Weights of a small GPT-style language model, trained from scratch on English Wikipedia.
Architecture: LayerNorm before each block, learned positions, biases, tied embeddings, attention and MLP in parallel.
Each number is 128 + 32 x the weight over its row's rms, rounded and kept within 0 to 255. Layers, rows and columns count from 0. Numbers have three digits each. The size before them is the row's rms in percent of the matrix's.

# layer 6 attention output, 384x384, rms 0.0398, rows 64-345, columns 240-287
101:106093155094127085109116139140163123133117121112067217102121143112164147096136101089146206127194141185115139084139121138061125110164063114082122
098:180120140084192058151121146133138133090057108115175124158163172131095115195121098176186150131163125077070098140129108112067025162086080094092135
093:125154083147113172118156075123077141143152189147096142138178122137155089147172123082084151127129144146135131122108122085160144081133186095088109
102:188143139172141089136127137121150150079129104174131179140117172145113155129187101113131136118139103123178146136160087134125178092129133101135109
099:146178152119181178130161122126098137108141137167095055138187067090113153089180140131142132113168181170148092125105117140104168121094103139140092
104:113129134081120112111089126150101166122161193098130189115128139103170120143073112128075118154159077082095046100133151134102074047111194122143095
113:104068088153103128118111119130102103158145123134132034154110167085157099192108133165095113101112124174112118108114102108131168027156078165117103
101:121105123117131144083116139097147158072122147112126113059116115111070151154144149045062145118132092109192155081099115139205147095177116188104175
100:163131152107110139154049137172133138128123132130154093110153119117199160080103104037100216126123116156147142120103060064121148118147107158094077
090:145166092134160181109131145165155114099162151146129084129072092092106150179107155181079103197116155121113139115202128102107179155143105122112167
102:078163161133099154092139144090157135117091134102127133179083148128197115162126123146123123147150131165097108117117110117101147075143149074133146
098:090104150120128104106105109164135103118171131140171197132053122157142114098112130148118094138186109123129191073173120162106100126100184090080133
092:131106119080107131105090154174144089111116130155116125043096154188134097150173116163094205148108188136171077193051096153124126070115120078143118
095:119044154091122147134093143133177110125100084070121149076167163097169132097018105123173118113079138183134174140174110145117087130131144134117145
097:118121127141139160168131120145110165136129099148121087142040177176090130116138142111125119088100146126140128091124128073137110141072138176085148
088:139092166068086140115138100138121124099073125103136138085158103103102179161125142117109143149148100186142108145155182136114155133088099129099175
111:141080104138124154025184117149146154133127117148173119167131058107102160172172163126159084088029134155077126174060136144110113120065060113099081
107:116129081122114204151119094139107154096156132138135119072150141096189128164094116086065115126166103128109177108076105165181098102116080168123154
102:162141124230141117150105152104163157126167084116110185171126122141103134179077102111160148151132146163134172116154119062123094180074126122161137
102:147120115156136125145073143139128105115096118141083121136143129083082127141130144169088122137156061157109161130135124131060218107121085131143110
093:141114112104121134157120145131150114114129121171138139101088170159125147112138117077147145108133069147154106060146148178073100131132122081086184
102:103151142147106112176154116159103108129144102126120071170129178098099068119148119078135115161133087131156039179115137171159135120053134152152060
101:161103128121138100116121131092083131127181124128195107151073102134088164148122150162149154128114178097112113153142095102114131188051176064068139
100:108103164137143109116103135205122145142175149112118062097113125126121098096046105034115165147161140076142086125124140155154191158122175093123108
103:157083135111087074134156088166128132203131153050155122124133155152166087134093137169125179125107117153146117101113120058158147079146139089138149
102:089147091151114120118107133093157097162114102080099180133151135221194151123158128117120079110169162091146152178100185127167103148122163129146106
100:121096101166109108121149153145152105116123085158165116094128149135139139176113089111105129122145135131060048162087141163099163162113074138140118
098:123195122067087166091144131126131145124102162137097088077174096135150103087081125148137133070127174089151180098124113128198139053081151103179122
105:140128144071135101134137108151135116144124138124206102170142154095084134113116096177144118147166153056176180163108182089075091205219130069154240
099:109129127078107154157119137148122075133128089101137138143132158137147097118108107202079131063130099163103156082122196087104099158145093128133108
102:121124112192113142096164140124146130187151116136204147086113113117153062154167117135106115117101117165135177119128024144194105138132142164166132
100:119093053095164128148114177116099147112117138085201099096126071149080037134135072082110082151125131127157159117122139168115118089185140094137122
096:081111137135120120149174126058160097122068097082095083126137131094124157086171127183104161125207117169076143150147197163129091178101146196125106
092:129107102158126141174088143133154091135159137141080090143165092078139121168203162109148097146125134120174089134133134177076098204158126080096096
085:130165169080129126117138105145146125139114100116149096135134137152149097112106149097051151111162090111129108111133095114116137172136098126113171
100:121099135123141115108140121202086167073124137112107121105146182161127130136131155188175163096147083145139149141134067154041185074170087136105085
096:093141127140126171084117110095193112158122105117110157092165116149112069133126145194070181081156158114159153102178111151173058107117151116109168
106:151129057096072154099130131175128148125050153106047110105119163140159132071069117090158096157089183192063119206120144168166144060166138115102147
094:168116077093107160109136129102094100117137107161130094128174170141142107130118104163131101149181160132137169160073162193095153130173107134122111
099:106129127138164129135108086063090137155116101117215155141120079091154150141160151105120150132080194135103101162108184151044083126087150148180168
094:137166101132171095156121135150125158127110097133176110127106085149106101104106163130128132119126152144083188135146142150087130088167121181139115
097:088143121079130165114093096164174173123122146131130167172086169114088146040106197127159130159125132128100130130082239121160151199116134148068191
098:166152133149118092182122159156121130129123094152103164170095152106155107072098128128157108146176124090141140121098132119077180138114172104079108
094:135105105128106109090131140112121140083158078094193207129134061104142158079102066094106098116121109136118171077118092182125140120200135128154098
103:110096124090150148120124150089122120112154103177164130139152107143153163141160126071128131101127196156108124128142081093115195113143133148099179
107:148109177124150074116157144125137096106089177101107170104145094102103086172130148118125111120126112143154171145111115157143077118092120144170107
104:147089104154101109138145142121154103188110099128152071131136146101140095168166116079085137171099138061201081130047159100094091108187131159119062
092:082096066148092060110114125162116135100161130155135143150060088162127165141118129099180147142135049099195141074148074112181131080167163111094103
098:078085125142066145097118126138100099117119103139177123120132118142078188123079130121096097170076098180146146095128073076180104162102079152113129
102:143110100103146100115138092096112120125123137068182116166183123120110166222155132150164099138151172127100117106080138074128139143129078150094142
100:098212119133104096107145136134120138122162174103165094196119156122095177088159179114146117141106105099155124108063095105094121072115090198105151
099:081109062124101129131097174150105094120125113092162080189115146166160168154102141102114110102149129097169135166065184101146071164112097172170168
100:157167150158188153159126160162113182083121128101097111086170132097123066143143131130176130223055153118104084099163106190100171149173095145143149
100:178153113117150132118087157147086155190163122147210137196032111105118126117116205129117187059142080164121154206164185087145133133178132094109120
105:128146140106130140100103135136109135160138090128179152136055154175101058143094087136106151167132129099131092156076116130106131032136130101155173
105:111142135142147087094125109123118130160120122122139126104095092080064067176177148156130099069142128067200114087186117117130159115147171179085215
099:106145137124145074185089133108112099177105156126111151109107116170110168124147091132148134129116169194147093159112141196221136153125086139099146
090:166102122167105156098167152156161158149152123101122046141178110120176138169167166110076147078112173176111194134090074140128088117114121146165089
105:096103102157112164115065156099145140158124150129089152110081127089146123152202130165094132139146176116147105114145096156170127132199122116192155
106:137140098088112104175147100107119114113138146091155122203019113146180151199135167117143161144123173162106107147133130146190135133126115042137187
095:135116104148124104188117154131102095145135145170153160084194110131114160090151149104160130130115142105077116198071098071132090142108101157126133
098:150083138167199126135138111087066168070158159138130138125140096099106166110071092183161104109090140110155162137099108136150117163107133109131215
093:153133106102097189150107107098096066181139099138166116061066134174140122121096137147161054125083108169113083128133128139178161102117114128123120
096:147117132107171140138108108125122114084157084151093147189166097154156171112157128122137122064131132119155183113168137088137110138144109114059111
105:110128152070111162159193141104163087108130138175142161117109130076124063070116119104126182042119110117193174104157201130135150120162137124159094
100:093119124135062132160095173145083135130119145137123163150188115119121109097089118127155130120124073186188168146186091146113141109086064148024125
096:217163157130190081117177134130141122194174133115185110128041141131059180086116168116145117159162128123115107176084057137073176134098070125106132
101:084134147107126120129083073155125143107080128121100174142165102223141137199153081167153120099062162125117070120160077137088156076048150145122122
091:141091108107155165100149141089177092157156149060146172104112175080138153117167083058108149151122188106107128077105114144171135130193195079180063
102:121142102089137177103119163114147174100128155038126112144068141177156088146127117092135150117167197137151171112087144184109151121095083161128129
096:161104064124088145141120119170138093151148085121110094127189237144125117161090127115118106066144144103092086130113097078111139121144120135223104
097:110141121101148153162155120117108189144167132112153130179122090153165133110104102142167094174096101163113088199072153095122052156152101129136145
101:139177102111173090147103114154139066119086169161106139088130135181108136103092121120178195108148106078110138188158131118124132180139129104161103
102:109168107127089142133096132132127108179114113085135078162200148168150108159071124122132149158080141099159098108093122162144123125093124100107086
103:148108151057139148104170148128141123146128103136128149141109137166130143141139160158108097097131173175124123139116177112114110123131098104207137
091:168080104188145096130130081120127150080183091162135138159157132115130166135109132212118148110119094165092109180160161061099134100108144134158065
095:151085165145087090143103129124156117120104095180169143085193159139160186159103100148139126101090073141184046194186141137095124187079099127152129
099:173125106112123108129161132127120111135086141078050095198167078161153154147165151103172106120148096128142157151101123071120159028135168135115071
109:136154134100171131160104116088136122102140148097150181093131099101113180137105110107064164139169201125115173156110057047138088107115082069082145
105:148105113117124094089088119134152157134156121099122149154112091106111110155127099125187128079118162145131131137144112113104103120081158107115067
098:066108126103101151092127092148159098172122130154187121094107159185070078127212164098112145093169189075171093152164103122111164092048122174070103
099:116104113139100126123066111133119115162088116143137134102230133146156095133076160159083149109131060120165052108111117117125103042086105136094133
097:150134137152134185113122111069117126089116130161118059143126129096140160162135140234071066157106138121129173172149146169137145142096144116129134
101:116105100151120132122121113068140115083149177140115117109160094090081044146135092088135115119149091161120105121148133156061114181136102153131090
111:092179150147114144118136153142112107109110168136117106160212161119089118141153103190139096173198154063144089138126119181183148130108145143127095
100:137092102120124136148083154091150116138170101141096130144132169137226190090198139155080070066169122138088162078148080163126127164133145143115160
098:062126091161136131133107093143130125115111091199092096141153114118121041148167142149112188091123169145155099140093137175112151122082135092109110
104:218099160158105150134193113167105148100121109160110129172114170118152115121144209191124159089110108209078145151141122099164161141078181077109137
102:139127115088172125099141141097144169123120163100120150132068150154114198131089140154164159076135147081112107180048117075177083212210124094155098
104:119126132170162141146098132153129143119136166139133123134181155139130135222133149077182132042188166111145123055152074127131138052107083148175092
094:096164145081137186148088118149167126140023145076092109161111201110134122126096185136122119128075091107136094097193139107089134145128140231176180
096:159118134146153123089142121092135202110164199096125136116146127157110201134136138108146074156139094179079136129070100098049125135160141162131142
095:155195126107157169164170124115168118190101192147105070171114132154123090172092153149132146132134123133129131148089103146182121129131111168147141
107:082139063191122121074201086127135149136078118170124142141133141109144180154121143120118158138125123123131163071088201090162166166110207132103122
097:146107169093156140142130106116084120117133099106053177092120147208157094187104133202127096122218131135040141156088194175076115110145136125198129
093:115157125114114115108130125125115117138116081131143090161168090089155077161179089151152110093143172174055121101159106157112077153150184129164071
101:130110112146128106105093147093102113135135155084133071149126140056114152118006140126181146081110152068094134176140219127141148117141118157142092
087:150085128151107120068133142101111206126118129189103120108184110113130132193076128225125134148130144110145086076139145187108152090107180072160072
103:139111174127178150163076183154121086123100101189133125078132123130140076100162127145063124134102122082128145089174092130110121194161104161096195
102:099113135130128121147132128135114106131184132092203128116174188104136097142111146041050160171089088139142077149087187141162091080118137138114160
108:122174165218070116116141135157119128194165097151087113105100081165142112101123112126079089151150101096114129113111134155194105056118165139122118
094:120145123163137114108075086137159176110101165170047123138161146140107121140081129075141099139082136115082180100155132173116115150131155143125140
088:131040078127144083090104126108145140108104172136116134158150103086141166127090156187153108158123130143122125096154128107135172082128075095097145
101:119123096109113087103164093110096117164124137179094160108101114098128077099168082131132186059141115196117137143121104144141176080153146140124118
102:143110131163149105098152106039165173174129143134104142160173117064102051144142134074149073181122146123065059093124088124136145124126061125121129
099:115150143112110160147117160139165103143135043131161108141166121072184159177120118145146109125101036189090104082116086083140069167182133148146135
116:116126119216116163121113122187097141064159124089110142102135182206093103143147159163154117144125155109138070114152113224140146108127121103103093
100:097151084118112108078110107080153123123121071169101133098127150120162109163126084145164133132144144142161113050124110172150147166140102130144065
099:149160150122106133108103112128174136160123118128209182088108187169128182117110113139082098134028113058136114094147175159089133131128214112132202
106:100201088097143102137104107103107131116139163102208205086140107137137118167123181155142144167056138128130131149134114094169096125147154088107136
097:129134104097137089174108096111117128177128125160149175181102133098118122148147137177173181128087103131141049131097143134137170095084090174141172
094:099093125128105076134129133155193089128135120160121119083127158134077099137094111149063113139101144108108154121099097083091143145126118093217101
106:130122135186141161090143164135076203129166112121133188076147176107127105123166168082070119076184122195137155127161130112143126174145159049132090
101:093132136120141158091091122121126064105158145057116138118095134105096134101114101104202095102091138081133115162179125155113190103184160149096148
101:076110123096123141104092121103116101102107142161063090157119118093118150162136124097172136099067101124153206093109127138132121139117166166101124
093:152147132197151153186179127143114071134158053134086111072067106135159141084079123137106105099115094118115150123114153159102093135160086154126084
099:170145146123143148085104133199166149146129118136138056150146148138132066161138143138060176169227096102138167108161114109156073131144077151166092
118:116106119089099119115126154171167077116096189192145068099156158075097125135100056053145027220131096162086064093180088071120117156134159065156083
095:132096177067079125147131090095128128148174092110127109103139102134129131134117134144142098160113118096141146119099094073065134143153187121058098
096:136183169138128114108122143123110192159079102125157118107079096103060175139059122164138137120092152069096111169152165066124107154120139096119152
112:158134199129169128135113142138150106144082177156105131184162090111103105087116100103146170199096082181130159152159108163171105154120147143134173
095:162151136174153127126139130072156217168132089078123132157083170142170151094034118156122105084136142117129114084140150155175176184171066137119160
101:103120145083113141127176164148102131104146111193067140104080111166078137123117109160114123142171121133114080104137075091190090145129110152140112
101:143085111101125136100170099154073159130125167142125183129183151123163139114085117117133162102114155132116161052083196183074025163130106122089091
099:128143098127143108088128154138100139127108108110105154178123067147098153139133176183139111130137165143162176068159110206096179095131122124054074
091:177114114160124091183131154163079136158102137108142140128166119157124140175117081097155183157115152071134092140116096048144133140135147143200093
104:140181152124140158095107149145128098089089098113196060131136078120172062133161167131122130150044129124109110164104111192090093066141094074148108
099:108176146164115117137110131134122152157091108143124158119104098123158155164143098115164106147090116153187102143117129089107130132081156105121133
104:141095121122101099128123089122116165151157194091135051110072090117193121113137155132140129146147128143065083110139148131090138183146124157194122
109:137129144152145105112096164178145186117119166126123079132144098156173023136087089105130161182156074083098070099126189137061139097111148092105089
095:126117155116128164175128175112092173122168097123108096101098080152178105130095104116147118058076176144151127124143130139099120141141158083121111
098:121112189129123096136139141172107140187213109117039083090141180169140210132155149123132095106077147116099128155152156175148085103102173157066147
100:103126134122126133158114142170156121107068116102175132100132124127131132114105075166135142150114132192132133175132133078115179120132161123146177
103:101106103112143179166114143056132171089140140054132162094177116172167113168148074105154111027130106064161152134139087151119170204115094150206106
099:139108159149167129158171101116132102089148104159135154088088154152123123169127157104145124069095080090173160122150132171144137100135147112144103
097:184085119132131119169195119123140126119124104189166215100188124185136160161165061039109180087128126122138086133163171122082170098156113055197125
101:163177129129125123090138138147093137101093157124060162084135109084137202116117122135126058151108125088135129101124189212190093171163139080126117
100:112098108117086128105089103109091152162147130181197105110138072121039101118138097050093111122116173135133178087095092109167118129179106125206213
102:114089105137124138154164135138172075110134057172169135132072164103161128118233185082072081140096105093139104111093137161115138150102158151136126
094:115107138074108131139107102156117105137108166125102121154164123137101108113089121177101140122124117114168112122134131099210141142101159173161131
098:162110132154092130167177135128129114139136161150138157090058107093147087099085114115123104135129134145156084156110134084174132143142154116172096
094:091137174144131116112100149171123153111108132080102187146147114145213143160155133050146168152109137115127130094106160133130115073139101066144127
101:149135142125142123130093137108133100179115156140116120111138156059133149146195127165124195152124089221139153088066126125150130130170083140109144
095:141156181158179151097156123158092123110110087138157115102015132168162094085139094070088117112140115137118142071157076135070134077185169149149159
096:097134138121082120092167094175142115161100150125147096103088144167115020153102109175157094195130117139124044130137064211171119119129132106116165
104:132137093128129110177134169063130151128097065152082151164124104156158115076189149181136072122091102119128159162131198101118086179121170147092119
109:152151130152102136158105149109118124161177138132053175101177243108083030131197141150122106193107063170127152064175156143117141103113179159107103
095:160073121114138135158151085100117125133154155164163170070124072141123115120107115116144103127140177089116099178157117108107141196119043104128186
098:117165102104160177149101158104141075142129140078095139111117142101175127141131071145146131172113087233067132106138106159152147145141144148075126
111:135166142099159106143092103166141141171154111080138131097167058121098171174086104116105107159101174172112129196185136187142087137130129082137106
104:121126171137141101135166134139141076117111133142150094154209133101110137102117111166171173098104193134108134193163162181181133115092163096104168
111:222178104096175142153127126147148128112118111162168133208160135119134113128128190095112151146071192050077124099128105101146179096156138107120121
104:101141164111095086100140133159114128133167099135096089108146100173149137164159155124107106118197196067099063129129094139084051118130061095197097
106:131152158109131137078133163130116126157174108091104157108129137145125170142202068070109113127071138141163167103097157147129149192085153179076141
092:121129152095147105117108142103139145073114168127160130127155133099108124104123189148107178167130153120108088121125061128120131160170161109162133
109:121108134144122127167171115101084118095091140139163158137110123140104122114141056156146183171132145166054095157161146141078143145138116140116107
099:161105060154137167126094104127143106102134136095136066105169077116125019126142128171106078047141148169132176176182167118125159117111115138100212
103:107077147101115184119162094112139061128097095135152092080133139180061081126080111113135096112162118091106118103172109113143085140107136087090177
103:108085150135112191098157103098079096102124125153149163176142133158147074187189104105138112108079134136109132163143101142099115122140024130164075
098:175152126072173185199130123099112132129159136127087069142154148142144114075183123101148205172139085122126089116128155125114110179119128128175121
106:131132129139114120183133141117203139104112230124093148128069110162116170034133181169181099093233189185123077165143103090155159158075137100071099
096:161147120126154122158150086101089124159137108093105084171106080082089151156073108128156086071109125094108108200151086107171198132129073093092121
098:088187101181122110166150106160087106160164082161164057208087094130113158155113164107096126142148105167182143118134099130114173124118160123149096
102:147102038205163132136119099049117166184148130113140098120151166119161193071085120102143159099140116156141126161125149112129124071102080197087127
105:076080192091115085121115108088115140151170140128140120103173155117092150170109069160131155085204115117145166129063124068105151121146143154186090
100:087113101121144132149148159113097171113161116102094076155100128077123109131125107118123138082164091109127196092102146097107180139101133091165227
103:079150132190157118125128139115150064073095099156212085083192165141101135123140177054164191127073117149148125126124155147087142110114199095073154
092:141074152093131164108140129126156090123152179087118134072180155122098121108090164170164151136132129165033154135060087113076168126056091122144090
092:162135155119107095135072157098136116114162099123143129116061087105168050089161135104068176081131047085153176137083133155176147109101143150182104
099:127144161073116144058118109108157157113108118122101084101114108151134131115227099074089135174168061164149115178184135135070126157212188150172126
091:118135116117123138152168110142154170090091146123092150179181175115150124090164094076149090166098133179090172093083119102166071133149142171214085
102:175096140111112132128090145135113145173154132111161116122099102130131097148120111112146150192186104106087084108127152137120093107102087139084104
104:156126127108112106101093164160138143108108109121147076104206120038067121168134082141166123130156118069153161151112066109158070117109168107153165
105:145124152169139150148187113107143151152192146053135099133130022166162138071167132078128165135187144137101121125079200131051135170122124097120127
106:096159151145128048095180138167155128126093122163100081162100076157075122210123134108167131100166111102107131160126144098106131133077132130071198
099:114142126182188098125146138165109116122126155168107147141143089103126085121110135127131076126102118119109139130111069184076168196150114162164100
107:110103113153092086165115119125121109116129069144207096107108122130110136151126143135127150138133107120138144146175170130090118128134108098033147
112:120131144115171065134133125136105124113146127179090199117159209102162199118136121122152154169098163061114099148029126101068075057217155084161116
101:130108153113127108087157183154073136155084114098160059079112147090112098088091082150116125163160115125160166088094167139145166129104167135205158
098:098180132092097090156121136117125122181146167126161099119191113106115131105123120121158156111108123081146098205094179139130092089082112126088153
101:129151108134095144163114136118154091088137148170127180176119101143156130191124149133157127132156039189171132049143152088150116180104187083137091
091:108109134112140111139137135163144092077092096192080132088108104144092129129171172150079117101116140153162217124148169172083075124072153174145124
094:074113141160121138170130129140084143133203126152083120102153098183137090165096132198094079105121123101115123188165150094146091229121106168145080
094:085129142163144100154151125121122101184120121170169126136191105148069127150146174093091147140114090140107120139125187031150129103150152132080196
107:105124134160169115113108131112118189124130157101141131164093161113094141077147152064143071159066128141084078035074080104128096133157171159102129
101:155073111139126176129099130132147212070143128145172113156086089175165116108082175073136173076091117130138138166097178069064136185048157129148115
096:158094153161146113186059159131156101052182115164116117141113148095140169130204093087164111125125091098131135055154137183102163162148192109146145
103:078117133190138156132102074158117130154135114101155120165154150082119094125139165145123158086134143108117096122098125120100131168141094136117197
091:121126145112123139159160040117112159112160162134178117120105155099169183154167121155061198156101158140186118127129102165087164084102147144092038
102:114149080167103109160044144155195068159064106128089131136131101175142124117135121119128149141119125162137107127181135159072212168126125153083116
101:061141171084157159113135111128192134072174176114172092075139083143134111070087103205157144133125116157108067235117173136095140122165117110177127
100:121144095147128117173106090105142155096138152058107119072156137167122193090094102158089126160124136159060134132129183161093122119172114162114113
092:125132092185130165093172163125137098100127158080096082199142151111092114099117137139150151104102108158122114145205208115117168080127193067096181
095:138123110101123082086155079116114121141128154124083124129096132149122108112137146133124143116102117108032149114079108055175202128154170092118064
108:079120131095131173115048104114187125100110137128124164112139118103138106132099137131142141110174087096145080123128109065192145154103075198129130
104:184105078108113178160118119101118108132156139141061162074053192126174113109103160169122155116140129171105145127175100096071156146119118145108095
107:152158159121119102177118126130134196129136103130124169169067157157131186118112185190170105167004124112141146127128111115106145158143169197096066
090:159081142146172146119145194103059155079177140118174108176161187113134099119157122162075151143113181210106156115092158096161117102112110128127153
100:133152117117106120152088119143107121119139168095131227173108057181108081125163124098049135115150191136148183156109185126163107163110152116113135
100:090130097143117137144071123116135093189109106097094146087137131135156129097166117112109173131170141089131074114160184191113105093118087157084129
090:126162175116152127104163106109129107159124173149124118089095129082125134060132051032109122137144118109104112130159134098008055124144122133133087
104:164109146118171154119166119118093176058116096199098146136097067139149101134168116130178180135048171130161124182169098147104121139142184107202144
095:124161130166136101107098098229162152161160148130154065105157169118133165092114119160112117104109156111147144127051106154104088192114127144201105
106:152165126082141125096132156156150194168121128116172111190095121137090094065151136090187090121104074140053111158117083122162202129186222164144197
103:131106172120126089120146184099137112074083158103121080145101077085149103118107120162107161146154068160090165181086117086047153148124078142196123
096:092142115122124177124134145126155060180169103102189137087188099152178170133140091119119096147153100171093113095078133149120165126150135072076130
102:115190117155152164105109123103125141087126158120113056124083104124113107179114118122109067135135115107142100142168129122195091218136119190164171
097:170114148120121139121105099139152149130154127123193110114103107088046155123138074168154105122148069086197099116115137110073172087151120173176128
106:111181152139106121114097089167156095102122118128218114139112110143164112144096119105143136155188110135137155088140190096166084161101185106140167
105:114127108157118107157112177109113152147112158137058079183126128141139166131102131133124090087164150115109148133089144141126123120102108135144149
098:160124106140082121105101137150140144172082096131112146111151159099148133126145135107151156158152068127194140110178158170132082150125066135146152
095:140086090144176155131120127062138100085073158046129116049164172119083156126170113115052185119117119125116140129126083108091082102196101117095139
102:112120136106164154092122112105132117079148146107125112070129124130148057063111148143064144116145124100146146140143094153085103127147136102055107
104:132089115113126079133198129117141153157150086126111109100168100139075126102088078103062087147141084056179173116140161090136154111151151125111099
100:108113081124117112125114144070181125122124176131138138171134129171128145102132134159156173148174124087135183129091144141125122120133150101166127
093:109107160097094141147104140101147073100162113143088134129138152087118141150101076083125104136149093098093127100116086118108126204098136095153128
093:126145181131142118153170178135114122180115126124134224125135110160136108081092165110091187086106122120100176102042099141139117103118192189091066
096:169124089121116104130115128216120106146085112083123067154166117126087190121047107129197116142075125118114157148125060173173111127050087104115122
098:117119134140120105182112113142121109174135120077137070092158164177099170088123093077094140193167093047087090170086133082127105084123100139099147
099:118122145164107165093074090162109123100100174094128105125138168153086151100161200111117166160126147178170130144150086163113105103129136071086183
101:152112103147071163097170041145123184132115125136132098108110113124098121147110126175153145126139145084159148135178124135108134173149163111151123
107:169123151075082107158183092089154091137130135152172099105115112076188160072127140150088088142122161077106160157161112109100098161115191100127167
102:120107092080100152117118156109116164108123111121097123141131168093173185093146189172150092133108109143058121120105173226188157158150109157096089
105:118162152109095099165095087145121134136127088165180154184144104124113112109155139119137139090208170124136189151169170119134158095109101157139186
112:118125101156118118119071108108060137166098139139137104178152136006176172149135150141176095080154115102098141099112098158210127092174093164092119
097:095131120112101190096135137123151138057134136149129126140161108080131165106077169142139109107124142178099057079168102080191134142110126146118164
092:134112130155152094150168145138080180152135113118184130136135138176161140086109109081109093113177042125112055158109078164118120099076119130124118
101:120146154160109148125120082162087117132106114121186108143172124199122090160128067125132103170131176128103071144124076088104135137139048127137116
111:090181152080093103146147137101119084152107169109082151106238098162175163065149116130084093109134145166110096124114156147103180100122144142165204
102:122139127165105155111157133097153083140129127085126126132058181142104147138132174179137120150082138184131088121207151093218054142110095106169166
096:113179135165137150117129121129113158163115197121119116155160125053165173096164087128114145119140181126133186119138104113121103103140215113143148
100:159106129097115123116100171116103125136101099058100110111154177146148096095091096142060150140083109110065158083136134170120141093087163123120164
098:089131104149105106130181148098129160143152119121111125147180128086160111151151098144182099175162185116169118062123149152126087071125127145111047
097:135098131118177088143122151119167117114166112112121138077185118163065150150165080120187172121209198144185140092179087152226130140129126077174122
099:121128136144104153103136086136095111144126179133121169107148086091234162126118168214116088108111137226197145127056150070082085123096175083158141
101:135143096108133162127117169146139140121103137128157134114079111091132122124130119119098099207214190136142129142051173180181144066123144143157167
096:113133107100122148148104133111133116112120148195107106122094163167149166183152098073183127130142118148156127156072141186148185057101089128083143
098:122114136120091026116151172085119151108136132160172128126114051060067153203171121149119114178116082108119164073108144103176177135205106122096152
105:093088125162133066082167137111171138108130172156143134111110125081105079191130154133106096032174146154143186118213149154101105205106096098069151
106:136104144045120167146118140088079097127130114129036182110144142182095090142171171144101137123139164141110113130161143142140154115123171130075179
095:119147105162146118114150124110069098105130063157140098100117140118174147158123178132150167129065170124130208142104122110069144123120097094151094
101:088072112169124143100171108130134106136103101147158130173137130145151160124121155131119084174109119119134100078087092108109159079085165099177104
099:092110152162159136133124159127115120147118134156096165159176117107071128125120141200180118130144181128172158171094102136145107086088076082118130
106:065141121111145145139103122138127096122108065091184136077100189135066122202230204096078135155174167130139034153153082152134072060146099213080109
104:139153122126129106122116111123145129127096096102190071135057107157164149111045090142095082079067147117154119142140101083073137096057118164114116
106:130112091110102154140090160104153114182118132108117110151134078136134082200113147155133127113048133103156116099127079147150105137115167081190150
097:151102127093116138155130155116140180108136052190143108115085148119089050124119122120142138133174093159160170116133084077102176064164115154113096
101:080137134119161138103153142104113115112122153144080135170139131136164118092128111127072170135120145152165079156149187150151129122102109152079191
099:113146128096132092129093124142155155138090078162097119096152122108163211136085041076093221166122157169181143095174084104109113163185069129171139
106:085120130147129086140143153154134115165116148122176109138115143117129111105124148118126135143179127085173153179154176063146151125133175124151050
099:161073105130177111123128135138100089145173138104177118119100179085167157104084153087156106099074095130082139076134117047088156176180117195131148
101:156097165034113140129107120097128157149139096181115114105159141143123036140146110166080132155142167063109163122163101169133140180112068124171142
105:112153139165228127076118105154080106120110166149122115141070082135056075185181151085098142131116192146140124163131145179148204120084098171135171
113:113117120092170117120117149107159156119101122116179105122122096124149063118156196079119200124106112039102079165121098083112112147147200105133119
095:117140162114144139117099102134134113173147135143099132111095091090110134107135127125138093103131099077171148141167131081176072130104107139164125
101:171157135118061142092200171127079168139192173121173193156157068129103131108074186071119083133093097135168145093193170125110092124141170083106117
093:158105103155155151094152125130140127145158114079153108140060131202069099147128156147060111121078138128140063095129129155181161056103136124144175
100:176127092140134152113142159101117120110096157152118212111116177087012159072160179136179131120113130145135169098125109077135133121123113122082163
098:149104079124144113126111188104159060075116152167103220172078114142126200132093158048138102147071097153084169089144090108061147137145119135060067
102:088145121128086129181083116113097150132162133135136177126177145136127178093122120160140148155099128130146140195122157199074111143092098091135083
105:084089149144129076098185107122150152133084124136103172092186127081135107093157089055178096255116142177125142073088101212170162114179098175133070
095:174147134120116168146094113099090129136188118076075130056131118147172233135148117053144176156143186138116149145114137187196140152111132099210151
108:146172149170135169136117083090102147147138149126126104148116146140064135174144177210155114181093150126133092098060128084118134181138112120075098
106:175072164129160114141126165098127132121193112168121153127111157117143088094141143161154051092114180118062142164158155140195201109132111155167085
104:118157122163040087128047150133200125179120151139069115091186135123116188159095135171126130165179153144063181142068116112153085139170098085104152
098:126179154087107140071183096119107180189055150133081179129144175133080113107193148093149182157157170093077193126096123073097159057157110184154051
100:110159126149083112108140162136166169132102095144178165114088183110096144160153127144135105139095142154141044061065153092097123198139155125088170
099:144093089189096108208196107096134129138142160148154078108114092155079112137036119121122090128139171193108144118102137193145144100085068144139153
097:122132152091133128142103135136158158120116118116118129110103141167150135064172152154056148198135138141093103180110110071229102122072158136105128
092:130090158150107114114146123196108115196119089114155170215162050074158209183079128115160087135117161142150109125105073044135110124203198115140103
095:110142171202194102136078152093110094139129169152099161169170094128139073139090136185178154212089122139099081139127176092137113100121089142146138
097:155102125169109118142130035156101122163126119104138149108126131144113133111141121154147103085078104147116112036131080164112092142134092124116081
105:140127099127124168127141095139088126128184181163159129129142101087096135055079086135129107065112139117162132168110073159100139055129209135179140
100:108097127105154143078121101133157144033184122113101180088093132137130086084144109144099041162115103134199149074113176165090168134163177124091148
102:123112098130124108114112151168183084096133114089137116107109160189095091198179104211142160075097130179204146107163171143153118157108123140134068
105:130098159112171094128074125139150106126113137128096094098069113145106163120136168138164137230110105129091091156140116080150035178139101144128123
102:073138133112153103097116158152109087113093136156129164090156151118125130139098182107107118129070122146155084140104167154193127147102133114051112
091:081119147123125081137182098128123157125110078109111100142144125085158158110092134112074154048082092128067126164148123123086127088097119138167140
103:133183145080119198104152119146140161112151169080152102168088130126182167084067093117059107127164211133161155106122212137172143204137125147114097
105:112141167109126128125126161094075146106119111132137181102192090146135167094072132131149079096131140215099114154130121096129120131196188078125146
100:172123050121127135133135143140133131164204102112199100152056100136193129048137146181115152150131070203102152161097173149115181133144126129092152
103:115105128136127152135140168180119069132105117147108150158080124177166148155100082137174083131142160098082098163181152130079223136135102142150204